config = dict(
    hidden_act='gelu',
    norm='layernorm',
    tie_word_embeddings=False,
    decay_shape='linear',
    max_steps=6867,
)
Each number is 128 + 24 x the weight over its row's rms, rounded and kept within 0 to 255. Layers, rows and columns count from 0. Numbers have three digits each. The size before them is the row's rms in percent of the matrix's.

# up: layer 7 MLP up, 1024x256, rms 0.0503, rows 168-267, columns 0-63
# down: layer 7 MLP down (transposed), 1024x256, rms 0.0526, rows 168-267, columns 0-63
up168 097:090088115136126147144128163112108140118131106124170150133105078139123153099155167099113140100119129142118100140115136124108135103160148122118105127130133125112145138145177113185134128122121145
down168 104:168140133078154100118111128133161084109114112104105115106108160153145138155096116125144105146089126100131140099124162167151109120096122133102139112101099152128123097146117122084139114103107108
up169 111:144106103155128175129132145105130122157136152132111137137123100085153150127117148097153160109124097136140126148132184104113091115094096100083152118115100140118140125145136151137127122150110134
down169 111:116135131060157135197114113117174096138103115118117116089128115136123123114159136152130129117153110124133121134102110115118138141160110137185109124122130098139097090159127122172147117189133098
up170 094:123127114152101136127109150093120136154153151174141138153081132151131162130141152134124129139107148172121113094127124133093111135116142095184137169141146145103134134130092157128098084113131111
down170 093:108143106174113126108112098127110090114122152136119156121130101109084103164129097143142123112086141132134139126123133093106163144139140147168108114110130093092113144083136104130066134153129110
up171 093:113114121131095129134137112121123114133111105091134154183154142115126132111117146144096145181149150156092093092159130094152102086105129099115097127102102175173164096131092172126082140146138110
down171 091:139137119092134134090104143127140134127159115164137116128122136128112124115137082103136142114116137135159146134102111139111121133106135140124177113142107086129144174125169142105143106119164132
up172 094:158085118123128147103131085101091128133114084130140135136126149106123119099119164118119136185182102138135119114106123134145129109137072098081114147123114135152126138125156117153171138128129127
down172 096:099150151145112162124147127134143131148137173157150128127111112147142122152149100113109141120140113098095132137111083156097106139157174155117120159117133125116128106136112118158132140169170106
up173 082:157110125123149169098145138158080096142116073095138128124159135151151129094068119159185150115156140099116145174133109176152118124106134087076134124113118120152132129066118164127115143108140145
down173 085:082159149147114130146156135104149145167135167183133126128120149144129096141156105133104129117103158160133170113143095110137152096140103126158127124169129144122120113137104074129131100110093129
up174 101:106118135132128170149113167078108157112100142113138163136106139160144147131176129127092147129092148131132131114140126067111109133154153124139159117142126143111137162126119119131138123069104108
down174 099:109173167140084100145120157192100103196149130160124141092122127139075105122127137117116099102141104160134121124136140123130131133128147175083114156168158073143101126134175115135139124138154128
up175 087:104106130131131118146125152102131170174143157104135169139111190133166138130106128140120095060144123145135129131085153160208123146126124121146135103102114149145132173075129144149108158129104113
down175 094:111143127140143129128165094088121162135095173122146089098153098114097095140114103118194117133093121136124169109112127163122128068123187139152104094133155111103145141138131142139150083181095165
up176 101:138102123130114127082149150108107133168133091099145163123129115132128120118143186155124140122122144121115096141101150147167117130185090100177097172127107186105160120122115136146123146123183168
down176 105:138129144207140155122126150141092118099157126123110101135106154124115134159120112107099125123145142151136099133157108138086140149123092074134154140128140123151124109149138143115139125134071130
up177 115:115091139145141136158139117102095131098146146142160161118070173147204119114161119156123157106158140144164150153087147148144120112193128152141119132124120097075147108133125163124116151115073125
down177 115:102138112222094158090093094094134116144139113139130110110113146128132156120119083119094122148117169151158131123087152107144110148107095189150112133150126162126148128141148093124112153107130052
up178 098:105132099122149117141157121077154101129161132156160163159098112138091131140146188102076170098085103153111119141120110100101130100113119103118134172139121144099142119143139129134121133088138143
down178 096:146141141144115136125147138178131169124157114089178106137149179122163130129127125134145086091109145168124095129110111141140125162056127151130103119145138101126098112153112132159135126198071157
up179 094:146110139124154177143153126090129160143208133163118118140127094097129124084107166087102127123116152119131145125145152126089123116103124137138139153132113164127188087115096130124090102160118135
down179 090:151113133088064175139094147166144118094098131100122069145084126130124137109143079127160128132109128112108099117126137111135131132150156138129092107119131119141083135068162101108173145090110120
up180 108:109139120141122085148184116156125165126143132137119138100129114132155154143104112094150146131159118134169167110131119124103133105136137169121128107091129197144103117146129187148135120147090135
down180 102:090134133173127144155083147106137108154115167112119139125130147111150107140111105165141128083170150138113123159110122148112159113147159143145118162103121088120142133123071064110113133109114149
up181 093:118124131147166148125136137154151121144130117120120131097164141150135146129095121152112203174135155129105106140128142124069121061140159145114140096094122125139139136132145119143174111128139142
down181 094:121122128127087123169159127124123137149157130152113140139080141154084075145120094111128112164140119117165154120143071144093117118107089059119121138099131114125079111150151083120115147070158155
up182 085:116125162149113152111146130128136082137108165098155151140141167153109168072140127116051134150153138117147102138141121131185124125138148122126110090084104126176126187113125151124134146082114098
down182 088:087163110119116120122144119087123170186114117145121143116169114123140078152137116121160144133133147165161186152101143148132127137099124141132134135153170120123092119140133120119131120144143132
up183 084:131147128131122073092115122154160096142148133119127126100098141134127121120159142160136104093095131097099148126158131138141111110092126124150143151106131162156123130106089136139122108145107156
down183 086:090160142166105136155115135103107161147135202140112138131144093104148113117100102128112117136161133153131160121101125135138156135143119130096126130134135145086113135154134167134153097142122114
up184 107:115152130138138126145196153071158138138123112124108117118090166104150133114121159116126115095094115149126151154135164093111099097104151125142100176191126107139115122119122129106175119137093135
down184 110:109136141105178158122109121071136173099125112142082136075133130117099145129097112144131085142114162119050115144111126104154135145138131136141160097154155127121158120130167182134152125118153108
up185 109:092115106126148131145084122128092080129140155150136108102122099114172163067114139150122100167129131142181089102111112112117126149128127143126163109110118121112152139167150108167128145122160128
down185 096:142146107066092134106149149121154165138103124129126115135177130129107112166162115139119156093124147117114089119148163122157127143130146179103145162122136085168098130116147102118120142149147148
up186 092:109116115101105158106144128106156149112140115164114140125141098124124127100110136142095159136109115157111146089074144168138153164107096106157111112156138116101102153121107136140098107145159116
down186 094:156143143235110095173137110169120126123114122118106126149106118126119109138136124108148090145095103114140131127162136081136115126117125158106114097112107165129142127099136119124132146059119097
up187 084:152106153143122108109149139134128100115108096106110129132142149133131131120206172165149121119152105100101130153103142090108126141127137103134141169130133134127142102130132107125107156124138145
down187 091:100111130159094089139127133128084160146159159145134096122189137143114104136161085123123101152128119136109177109106116138116182105132078149124095142140146113125104153169141156101183099131093132
up188 092:142108167137137108126087143115116141078120159123146137104135138113093122118140132191119123156158126165115143088096152119155102089155130143139131139166127117126115096102134145142151187121165169
down188 100:151142096070123107111124082150122075144115094106098118144092153131125132106113131087148146111100129140083089163127127150100138147122096123083132145078136145140133178156146094121139130086084102
up189 095:082113119144106143103093120112123091091122171081129137152142144127148184127130169148120124136140156144085105093124135106107112098126127132120081128150138142138168070157112161130165132125158124
down189 095:135133132159165153155119164120107140131142133145111134132148075133124111142111077117148127090156070152201160165123098116152208123147081090107139123143122128087118116119138135131120140135145173
up190 102:151142104133114138164154144095143180138138141106117147132107165105134169082174176133123165138136115145121108085142128093153133101136118107196119145130106153111111101151149173115114137147129148
down190 094:105125139075150121138125107163116078132159121134132126116190083160102102137109111094140129131148118123161130138159064139106106122143113170106148130116128150144131119099117054130123076137128129
up191 100:107145105132079131132113146124119125167154087110149147100146080118158131125130127102122126124133089150151127094111134119149115070099112084169139187134071121115154163123098124133103120154105177
down191 096:153111118163157121106132099076125128139139139126129101110130138134091151095097110133146136139139134113089161174111133163117185136171113139116128102131145093110104133124158084112158138115154109
up192 100:114131098132123173132132141081164127169116113152108132144139134151104160126157156148135137124158139119133129137159130138088102116153080099092123151083111147126134101157107125091148117070132142
down192 100:160132117130130103109117120178101128156106093096092171126097131080176111094170127098154153141067136096127142099140125156114128075123134154174166181142119129116122139094157175110091111130073072
up193 101:135130145140155134118122139124123124163152120151100121169110096173167135139150120155131106162138125104068125114142137106135110122156134116127171130171116148100106105097074111124092127102081136
down193 105:123142136149076124127097140127127113122128141157147119054118136116133148129102115123151172080139155138138137156125133151106121153128142132126109128136136109140145143102161130138169100146145123
up194 117:155156115133079137183148124126155131158123160136105156131099150141110129147126174137133137125118121098132130178128134104137107129136162132140116134144107161115169117124128122138146114094105126
down194 115:083121123111125156084123121114163143117104125143121109145124085093149107125160107130144090157116121124129142113110131080076135135145134115148142127107112125119122150151132147106114168128128128
up195 086:118074113134120114140071106116141103124157150116151111135114102119161138141178137076116106107122150128138085089158136126084132117148111133111160138115136134068162136141109122124124084125146111
down195 094:076133131173171144110120128110120163108095140171109095133094145099119119142135117127133079147124099177112162138171103139118145140128128141151126108168173114102110122185173132129140111164149133
up196 086:142098135132147136111084139147105110101127113105161089157152115120139121126132158145138132152162152081120142130135123113086120096128091114095174100086142109156125137117122118143158134096135161
down196 088:092170132155135117162127124114143133140133163168108116111138114127123122138137119135154089115149124166121165123116132141087139143092103151160107127178118095118131134150141160103121091164161148
up197 085:167152115128142137176134093150167132112109094122146135136126129102132146112073130125101215160155171121119093095176140093087131107141200125102155127092134112172136153131110128173111113109164130
down197 086:096126127110109126128123162097092147132162208132102091094152077165113103165132110158188109113082135172096134141093132161134105143138127173168115111129145149105095122147137128145185136128121146
up198 090:115132127117136156113139134120091137169114112104131131113132123110129100123138147174155125159139124173111141110113152121134101124139161132138138146186114137170130067126105162108122160123148120
down198 097:084153125164115130123136109157141142117154169174137175137136126118141176129149053121122091189157114152132149133125133140117153137130092140156091152151146115121085153141111115123130098128126130
up199 101:137125126115101128150149156129122160142146153149121197165125138119124133088125118113110128090142148137165127102098127150120117111136186133157130129116106156122166100101070164104097186119130135
down199 101:118154138130115137139055072125114125138120103133151120128147150132082153116174125131144141127119130124145112153164105117154127097134135094162105148116112126091157119128142120145179101126137150
up200 099:125103084155150104132115166111103111165178144140142147109074107143145153147159169124103101088144121121113118108157144134104130115140106079116137183091068154040162135084161132153145098114114128
down200 103:095119126156134130137113109171120132107093082169136131148124165095124097138121120108108120146130127145115118168126121141104078158092156115132091122169118152111112128151148081126136124079149154
up201 101:102091143136133144129102149100104153136124109092131095137154102119137166127107132146129148116145100133122173109121149132103137112115100136140116141121127134121168119093126120096134150139134148
down201 108:106124165174129128121138162113126116160119130160132136112165105151148120066130100109092090130106111144118153100134140127129112126135162127150135098192134114130090128150122164127134099145124129
up202 080:144114144130124144132122151193111077080141142113143100139124112117111122113147133130147153153113128134114120093130139109116128129121133121107139109121151146167116109153097133126090106141133087
down202 088:077163134176129133089168134104087151101109155172099103083129134141131126132137087148149112120110136147098184099138154126106129119139131174136123137157176138144116119158116118115153083157118109
up203 103:130107137134125167159138155131123083125121142099119171105134162123137117098146141154068120139132159156117112145154157098141154091134185129196143134174099114098145120090149143129123119133119089
down203 104:136141087154132108146125151137158100120103165130140157138100127105106111166130127107084165137096114137122132140149116166144140128145146155069115112105145125145122147156133132127135076131129177
up204 089:119102159135105114095125140080160118080169107121124138130159103154132141128139157113051104124155086106177125150152139103108094156112098113135163153104113165078165153107102118142133099100128147
down204 089:100114143149113144174105137131142142143101145156129144142143114110093127173174106149157108124101139161116128074096118159100108109082142144078088080176167055144138112171133140131148124114154134
up205 136:116124115117107150150136128113083107110108172143126139146144108150172167120125145052134150115147103139148135130100140100151146154168157123150146128111130145076170140137119115151132093169117115
down205 084:137134140000132096133123097109147125101155123131128093145116122121107123110125126156134148148115102136114113138162125103147114124139105108084140116122125130148143154133108106099127144140152099
up206 101:100117139147120122135115131091132131108117163142149156107154142111135149110136158119088084125113088153122118104131152118134160096114113129156171103080114151121150135126129111090130088165092126
down206 098:086153128198121136167089142114164095133098156154125135151099112134136132078144126162130115113154142094169132117103150148096140129119121132114134148119146112147147169105110068161121153127113093
up207 094:135122123143106105150072115160116069094131127118132109134107150136119156097132134097124144119090143115120137108146131154098151139134171132198175135166120133131101138106077102144136068148148131
down207 098:115173127168153109162129118101111102153110184133148130141178103113137141141073096154120146121111135180146142133119114116086174105136095145115116126119125132131117168153142113117169099112164137
up208 101:111136069127151113103159114083098140143139154109161100145137178119170091158167136096135115117126116154122156110106144123145112131132137111137117141163130133149114105139146120137133132126107100
down208 101:165102166148140158137063115152140091105129158106114170145101067124106151110091091118111126134144140131134151147128143114143133138196129076103136124148146115123104140129110115115130109103149132
up209 106:101135120132126120097122123134134102118161087150170090119125147099112140155145121167120181150127135133121143112134145091129097105159128136131157122140106146153152109073155184119087114120113173
down209 099:137103115137161128122157151083148137111071150125130171101132099142094099134139139118131096130126159133120113135151104170115166093079093123145103139116141097112144138165125083153107184134105125
up210 102:178127132145161158102104146088109148160115113162139165130105127112137137149081178135147149134139102094167110171120177094087103133132108142150129080104096110115159135088138163106121140078130124
down210 112:121151108143108104137123086122159131131152121149111100121100141130146113125100120096074149137116170143082093119136130157111161114123117119144129145123159106096100118152120116147178111106142174
up211 107:137101116157089168108153140119142126136127147083148111151127133117127121146118112152125137101118119176161135151129122137173104137161132158106145092133132110059171141162124123135126120141084127
down211 104:083136129162180104151140140124074146114154087116131149091124130148129121131118147084143155160154138105097143128106123151076161121147134125133123167122125143188091104113116188115167143130157113
up212 090:082088085129126125125191155127144198105174150111141142107132098132109124155118099112075122124119110124133161155113127139116130139130103124081146162124109159132106147102122148133100146129094130
down212 095:098109134162167134154126117102120134109156112168097140107103141115072123175156128100140115155142091129178144179074150143139161109123120123122085114139164112120114110124125121103136139154123185
up213 096:148091129162209129100108149143137140126134138141107144134104121116128144142143115110176133147147082095133114095088146157141119178191155117093140132136096136111148111120081159133107137162130095
down213 097:091163169125126128114143180129132171147127126133142081088133099162136132082174122143175138117132132136130131104102126115102121098130109154125117165130152132109100157140168143121156145118117142
up214 110:107142091121136167112137092081111106123166123107167113106154087100073141139135181107132177137113133124151122128146132134134096099129153133123137118080105137150127114118105132147147141129100166
down214 104:145095137068129133156099148138106127116070153135116119114113102148156138132138125148144100091111130120123114115145144100104142146194103132114135164146135132101166125123153147119127133101131115
up215 093:091118086133129109130110125097136142140128168143151127130129160091135132156155159152122112125146153168166132085141139126119142159126123092134105105130091105150145118171122121111090123161117120
down215 096:164143144139118133134115105163129087099114095102099115137114155165120116082120100083135113128091131102116128144160143150111146156111129135156139165065172137161171151103115129114142170105149113
up216 117:140127091145135140125153123094115158149134126142115101151117144119089141148166139083131143167177114127162101148110164103157086130148151150153113141148114120121163116153135155138170112082129137
down216 117:083156166138130121161144133093111129175114122145123124175119104139138130114155130093137126128094102127093115112144112162133111110108108176102130065135133087130104134134138050126128139122151130
up217 102:101121118134109147146124146110199141106118151117128164112139135151122133125149159157096156117128111116130121126114145122161104127117107126164112116143113158079125092152143128080121140121113189
down217 099:159157164183145151101141115121078139150135105110130116119111119145100126117142083125125128133170128128115104126102124091125167122161182138131140094137150104146094115130092111133117114170092143
up218 080:186117145130150141076148152107113113101135109138161073179114117103112159103148172144162119151121116127098120119183146114096133127069084116136145138141128116148129081127117099113131178120130116
down218 074:071121109049128141162144128147155132118114135137099167104139114138112116117142074115112136153093100118152166152099106179153146113142146144135128154118156119114113163155130134141161072156114123
up219 090:126146116148103161146118116113191152174141150152177103143167143105129117126146121158141130140123104129126170106098159099145124105096132133118102120165090158127113123102142137127107115135106116
down219 097:115144132165125143100132080141097112105131079142114152148088163148106112099123097083143167116128130136107105125138100154104116137096114107166115125112168098154138130127126074151164166124134119
up220 096:144139113158146143141141154107108159124153154121111117152110149111188137164135130087113112121103151114139129131120142092150146170124116128129158179158114115106134102171137155116098148148127143
down220 096:166160122172120112133119107132122108130152138127099162090162112208113125146137118126145132117135120106095144106172141135100130117139100111126123122120139050096122159122140104119120093105111148
up221 103:181116122121185149110140140132081121082120121113099124142122163145115098120167107111160144136146121116123145195116140117089122130121153094132101111133127119120135110113073104090122162089140143
down221 097:108142089104102152114121113123139100134128088115133116100144133139141122121160155133127112158148146139139100085104133129123118107142128126101134164135120114106103139105150123143157127122146088
up222 125:122105115122145194156122106124126099140107145121106151143103168152161126106168163157144131111120110150135123156144119100118117167121111121114095095106130151096143103125129108171128120155128129
down222 096:122150127019133080094133153133160152128147100137110111112141116133117125158119118124116124128136149077150129109109131139100151115116172125139176159157092094174116126109135170083158151094134142
up223 098:136142116158113123162152084105124160123121170109156142121095118117166152132130150128057115121161057134117122131132188100161120118126160089120113112119095144096151148133127126154138130141095149
down223 106:073112129136155121122110141194150151081099103158113121146117094156119119129144153104147131122119151142137158107135121165109125130170113149133124148166128139127116135148118096091148139149130107
up224 087:160131153117140143144113137172139129148151086113147082119118097129125133136062126124151179136134131126127101089123119149089137128125172144128161156174158099114150112090127096119116104117165141
down224 090:097126100105122129093160144096121167141132144182150140109166126119104102143124128140121119148096154138127165171120127131159113106144073130114092124113153142125089114167141181105150130129142117
up225 082:121143148144118162155177134128144125141149162082132130174090171122134121104115125106105136126118175112164162136147164136157129126101156118148138120089138116190132143098101106111140163113133133
down225 092:144135098137139092136110145098112111134101191138088099105163106123162126116133113119137092103114132193108150132122098156151128126092143158156109135136167105127111120156130132147124120138136108
up226 110:126115097122121132110107093117181112175150142183159136072166105100159131064111160184145156127103126126121125086128126119136107124110124126132115109119075105115158102090124108130136133125130165
down226 110:131173161093133141152151162154142153145096120106120158180133107120163131161140130148107113143170097136112094108141152092157151143103126094070118144112110112157114098152168149173121122093131125
up227 091:081096118124154152110122164121123152160149157112196169145110106080135098144152142138107133131114152103147124124111147122149108140113161145119145135108109132138136090156087181093066189125152200
down227 098:137125126118153151132126115135149128100113135121093105100113136186096111085102082137127181108174127162131125137152123161136134158142084132141142100125152115143106118103086089125110174117143101
up228 084:135153124110092179121140089105148157093169165143125126151106094125202156116141152077110118143132120165144108117125150099115123082120116116137141184140109149144119114060069153113121093169118096
down228 087:150113149052125084105134177128101123133126107081110072099139141147109106126111114155176143083145111091113121137146109162166148152126135136099126094139133141116120105156144089124145156087131136
up229 092:108089116149098124098159128091169105139124142162157128146097136117183162118146168113098128138093122143166125112130162186170129176133135103169110133099102138093127159126166128091129140113113146
down229 093:110154126145116108118091127121141161148113143149119119093129099144100119110138098115122172119101114109112093172116119135137124097082123172115155134139148139071142111126107136151172141136136099
up230 086:138115157126132095162107076110129076123149171124176147153095125099113138096178136117120135120117140147142107108155155140147128124113117127163079154131128114113143115152107150132127151098148085
down230 088:093141155134113127137169162124117152124141143162123111107182106092049096166138121143114108107088132164126171152103072134124108125128162189087158128155180170158127091168127118102142087135105150
up231 085:173108139124126111134156101166111114127102142169138136124104162136121096088173138142141160153111112115113111107113175091108118114133151087138135135161116138147095129182100157125119148136143105
down231 093:094128161157104102142106133133071159158085151153108155128147139097115119138124137167141112132126151220124139099130120148139154107133171150115104143126176130157107130160140116126150081165139145
up232 095:148073105128171163112161148124145127114092148133133156125095110104123166142105122144113116126153114128096126152147161136082116157128125155073139149157075131101103132069104133111140124139209105
down232 099:101143157059087126138129099139109135110158107152133082133120127119064124129123142112120140126128180137162158131090112112101124106140120096131102145113123102185143129174107118130122128120081192
up233 114:128127102133142142143138158082104143132095158144116104120078130106180169068117166154092160127126139114119140106119144114180092124145144138159121134135117176108119115083155176126102182092105172
down233 106:155095110154090127120109078116139121097137122143091137107147190109108140160121137146097170145141105097159119145132133174092155101105133112135124090094117079130118083129124123088131096134126081
up234 085:144124144132124104106113158137136137123138160115113164149081145111192101117188163073084116124122138113155130114126140140095136147112146151133104149178106109133146086135099164131143129130122115
down234 087:111126152098144132143125109107073151141107119160106143120130110138106111140134109144149125122166176179117135150107115104119099080096142112146078114131156122075055067112139138123172111121137166
up235 097:107095113123086101148154092129133123142131095101121080169167136153107126113157171143126136149114152124137151156132124142141115106144133115161148142124132136108141134172098134157080123146119110
down235 094:125124123155168147121131109121107132124160089166126132088090128104138151146106094112140118084131154144155136156125151145132149150119109152101102117147119156119166117104112114142140170159147120
up236 087:109131089150062150117181145096118180151124107171137167097135092162088152146143136147168120116125091117134134146121124108102104122117134131129138134080108141117136129139120144171100098067120152
down236 091:116139134108171097110103132145122082118123112116114117167102181151123128133100117072178171133103107102143137126129113154102152159115114111110126114120181120126123133105122153105118149059090106
up237 107:127119124139120105120116120140127099139182146143114162119121178112106142135136091135093147128130147122117117093087120123114112121138165113129161187109114152152163131119111126153075104209170146
down237 098:120139128068147138119168160108110147122126101115119117116185145152137130102125148105148127125148120131138149114159132112130124091148082175098128088130117136140142144135154094140158087077127136
up238 088:117108132156131148112119135115109126090094128154113158132108129096147108120189175141114111148130066137156086127078147095125118148116114150128109122177094143078128101168121143109121121140144129
down238 096:107147129133133133107097125156153141151099136149106105110154134154142150129147104131174160145143167157087167097147138144094164100139147137142093146145165096105107169169135138119117130162145159
up239 098:119098122130112188101181148084121155131125117107134131126109079125122144124129138133122186114178135124162164140139142110114121091123127164127155138094136122138140072078089136134113146087126163
down239 099:140152178080100077141127098185148116142110132130103145130105138137091101116098119104162133134119116134120145153143136155092159189142078121133071122122134078115157094126109129075130121155126146
up240 105:133126109172164124126123117082077161097118111133131127144104139120137162131111158119072150101113088117157104132134149070157177147133103166112146105135110108115120100167165116140108105104141102
down240 121:106130105157139139146149107131148135111126108153140153118131114122150123137139124170142104088138172140095176105157126166110117087132126092144101145144139106159080111087153133141102109092168126
up241 112:098129113096098175133148104098090137122117112109127139112114137144171171100107183141132192125135106127149128127123117103081157149111154167138197155111103137138155114110135145151084114095139179
down241 077:156117101000144111104142133133145100132110130132137130150137120137140113136130131131117101121132131119130079139127140109173122132091099135120117122115122120124110122132161116109151140145120099
up242 124:119128128143101112134113140147152098154153147134112133094167086112125148094118114155103155120142142165139128098120152148131098138136153140132125147131104129143138145165090114135155119177137169
down242 133:118121161181120149133176133137171117104134119118105122119109124099140097110118110158108124134139133105157096064140153181159144154159147106143114142130157116127131073129129136119092123092152156
up243 106:109096105143151134114082128075098138113133156119153160110121071145137133144141152136117159150138138134164151108129144100150073118115106125127131121089117138080145113142119108169166168166130156
down243 109:146142118127078113155133126128151112133141149120123098131133132137105100123098102116099079077107079106120130099129115173103141133129168132164119126141164123147154099108157081114122139119135121
up244 084:134118153127114120121123161117130135115120108105146114110115151135165138126135135126119112101112111138112163092127121120114180131148122125163181154107106134120161130133139138169091079138110140
down244 096:158165115084095116110116079135093097160100115118101129174142114126099135108084105083148122129129120083119092159144128153131108170114114091170116102107148114154120110124161108107140165082119083
up245 099:146156149136093147142127142119167144170129116150140162089112106124134167150134154134110162106100131088149166107104121137111117141097147133124161138153111149136143134091131113102147135119107153
down245 097:145174115166128107176135120129065099131114165157107138155162152164147108098116138147108116115090112145092119116128109133146145142135160150157081145134160155128087106141160146149129128128140162
up246 138:138117164158153155117142146128137151153109128135127103146107112140142166132149126136157128155144090139107127115137152071132137133138114124096133081131140125112092091134113136149147128126124116
down246 122:103125109143139102141127104109122107097148128151087155131135142139140114115094168141085137138099131106130143123079128147103095098154164144156072153136141168118177138094111135137111114128126154
up247 082:144102122121140134142126147104100136115132105115125103124147143169154153130142168184144120193162120129106102143143112114189135112110089075172124131078134153123158115131136143140109137095117137
down247 082:073144118179163126136140122111121182102130140123098143114132136128113103136111113101144135126081136152098177116127086147097093130167148109114130101126158103136138146181109132070179114147123149
up248 115:117113164204154119129106101136141139101102158153099152159119149107121154116124113126124126173138151128090116125092156129175140161159144146104156108141147119124144078093126160106142133126180124
down248 114:120126148122164124124155125156113109123129141083107103097170143168143129117149089110104122135138120122105134108135106126128125081108142141166159166102138130135132116117121098138077095107092150
up249 103:109105136113112134114173127080106118156111147085114139126170179121155135119089143194097135155158124134119139125082146098126131111117121115122106128123138137107170141086141102142151151111137110
down249 087:092157112059115116130139108117159137122117105152170138135114115167114130155126162123161126138144156108133132116120165109126123133131110129128158132116085088164122112149112094162117137108138136
up250 086:116128115158122134150127139102115166120174152129128151149127062097148126140138147126121100174145098099151122132124165117154053133139135138115113122127111158093106120128077130091139121169121118
down250 099:162148146110132097079077113154100064115129090102114114150108152159148140116095129106163141111138115100097096153149101163122154131127131130106119126152166109138155147153160116126149140091118126
up251 103:117099139131161127095108123135093125169134132146150115123124120098186139128148119138118093125119116132112179088142128107114129149100128152153153133154108103134158104139152139152114136088144176
down251 110:178126147157118135121104122140106095124166132119097134116136125136145159110115125150114153132113073142139120107144146158090099151135154155152111120097120168140121122085164114113124144128119108
up252 089:086100112123125151097129150149136096104134115126128101164127126147168111123121123129123126136159165127086130107182111124069136106136155150121114115126112138132123085104103159169145093122132124
down252 093:111143124141122114106149137119177157136098151179112132135118136165127107113127104124155138167107141175087181122123058130164117129149127144097129114146172106132114100143133137100156125096141117
up253 085:118151143130117127143118131080086095125138119087136081152160153118174152089095147134131147145113120156143145132136112130176117118127127112163116091146148109146140109120130144121097093110109098
down253 091:124122131113109150151121111116167163152139161130118106092151092129095127137150088132157099121102111157087151115138117126102121102156099154113122100110174103118100149167087136091112094157095126
up254 103:139095086146136121144114102096175107144133171140140178112145110146122165107135126105130142134135117095135144124128151114161094153129128072073149105087090181129132181171145162146154105147110128
down254 101:123135132166116092135147120126081154105118181133111096102120131168141126143097157109135159137075135096115118149126148144138112071139129157145124145159147120137121114119148112114126139121119137
up255 118:094115159138132117147124126113111140096131110123136177137100162085135118146124179119127111139183090128107146115146150086083122132105112117099112155122107123151146123096098114130132090132130139
down255 109:143128066053127117130089151131145132174124133122119120143159128138154147098113106165131119102131138130135139134170165115144140143179145097151111148130112121144084107143144140113132151138120125
up256 116:126126100155103120168192139130146087071119121165144131155144125152107136125117148142113093127093125133119117111099112141129129141118136134127100129162112108132162114152147097115115111151114168
down256 112:114146176138147174101091097162143136200134127105139159100148126088146147127136100113167153135158143114181135125149150106114129146137092132110138106086118167126119129098093170146142141108131082
up257 093:084120131165139119154152116106093115119103147120151147112107177146113133071125135108102124111177123155142170139124139115135127143126141115146197137124105123181132149130135132115153159145117113
down257 100:145139183160129141158130127147138139105104135142137160122098126131100150094111114113128093131097134130132086123180091143152126114136102126161106124135178114126092144133094095096085127122097181
up258 092:130138170158156128156156140154165109130145126143123064086115105142122148145155160079109157167131126120127110116125170103157139135105149113148124158091110139152156143125098108123120150147123151
down258 098:139126128174153063150134161082152136132126118139107087137136106146128130143171145135145093113122149138148170114163158157147111141113110129114150099147167081139111126157091160119161108144120137
up259 111:131107142149188116118094105094131079107157152140141100074133126109130154113134157132126106122125122106151133127145137141127154123141133102147109110119117098152136108134150169123148092157128146
down259 113:055155139165144113131102115114131169136139125133109120140119153104148104111125127146133174085112097109123157124177159122140145106140116100151089120130150143104146138093126112075116187120086104
up260 095:115108130121095112158162155072133161139152110102142147130132146166173126145212138140139125099162100148118195151138128094113074083125164125137119145139163133126129100132090174123083134158108141
down260 095:128154113102134134115121100151114108137086176151113163147113133093114144115088123121089113187141084165105066132143107166141132141136097106154117126110116102133123130144159120121101094123148126
up261 099:112124159178123131132125122124149083097112168150132156094136147113167143127170169108129102146117120118160102160113152112113132131145177121127152138116102173089152144149104159110144112150115135
down261 101:138163139125094130173130116128152095093129147175148100089096134079137141116163146146142159151171150131144138117111162152136115114116146095132113163141131139122109163107116172161098126105115113
up262 117:126125134136136107130108118103107137107161108149162134072135153093132146062111124156127139173131086105065125160120155125136138059160174086128140170144134182135095102085142148135126158092138123
down262 118:092181130135136129148135136120123126102092148130091122161064135095102135140120117143110125104067129137163140164132126114133140156141145151140130100155097092140166143114130090136086144140127118
up263 113:147124116146126123173091166152110102117098170146051161073084120126102113134139135139159108141155110129165140114118115098089144098162122138115190135129140142124119158128085126134090110126152119
down263 105:124130121157126117096161139118184126115166107119175108116160083149112118129142120141078147136103145176125137132127179156139119103112097124139148108127124159091121117137176134127189150144112129
up264 107:105134107130155136083147099116101138146142098100142147151099137123119115123139127130128135118096112133132122070164169127123103144148132065146120102159095151151120086131105154117089124127118171
down264 100:155134132179107109148116152119093082073100165110119112134146113117117116155126125113165109148162161167089132142134112105128146130110108175102114168128157129120107131155100068161109122148099131
up265 092:107136137163191101160119129068142133116119106111139084086096129102105173121145106113081146138143108116120130153157184112196134139167105155125135129125101126134090116092130136088116118113101150
down265 101:086108084165115122140119111119125145076137143135134123112136131143108153153119089160096120120132162139106184094098098140144124116130130105108104115154152111145077126150118137155118097128108165
up266 081:125085121141104123120076133151125137078150114096143116073128127099135161175152179127117110091112110109098111157086135121144116139135069132112148149096119168091149127152147136127115118114120150
down266 083:100140130139110092165147158122097165134143181155100112155141124189131123107121114137119148144121135203133150091108107139145137105128096164117131104119176096136109129118117108131154119127135146
up267 103:079138115111131132167129144114144105133174125116171109125137138147193139098125136118135181117153123156135214125103130079143130132111146143135145130156128122140096092146123128108134121095130152
down267 103:143161156129131153119130129166148156120125140122135123146141143117089118140120126177090074107126118101123086128158096118095097104133105117075112132076101148134125138123145140141129137144135139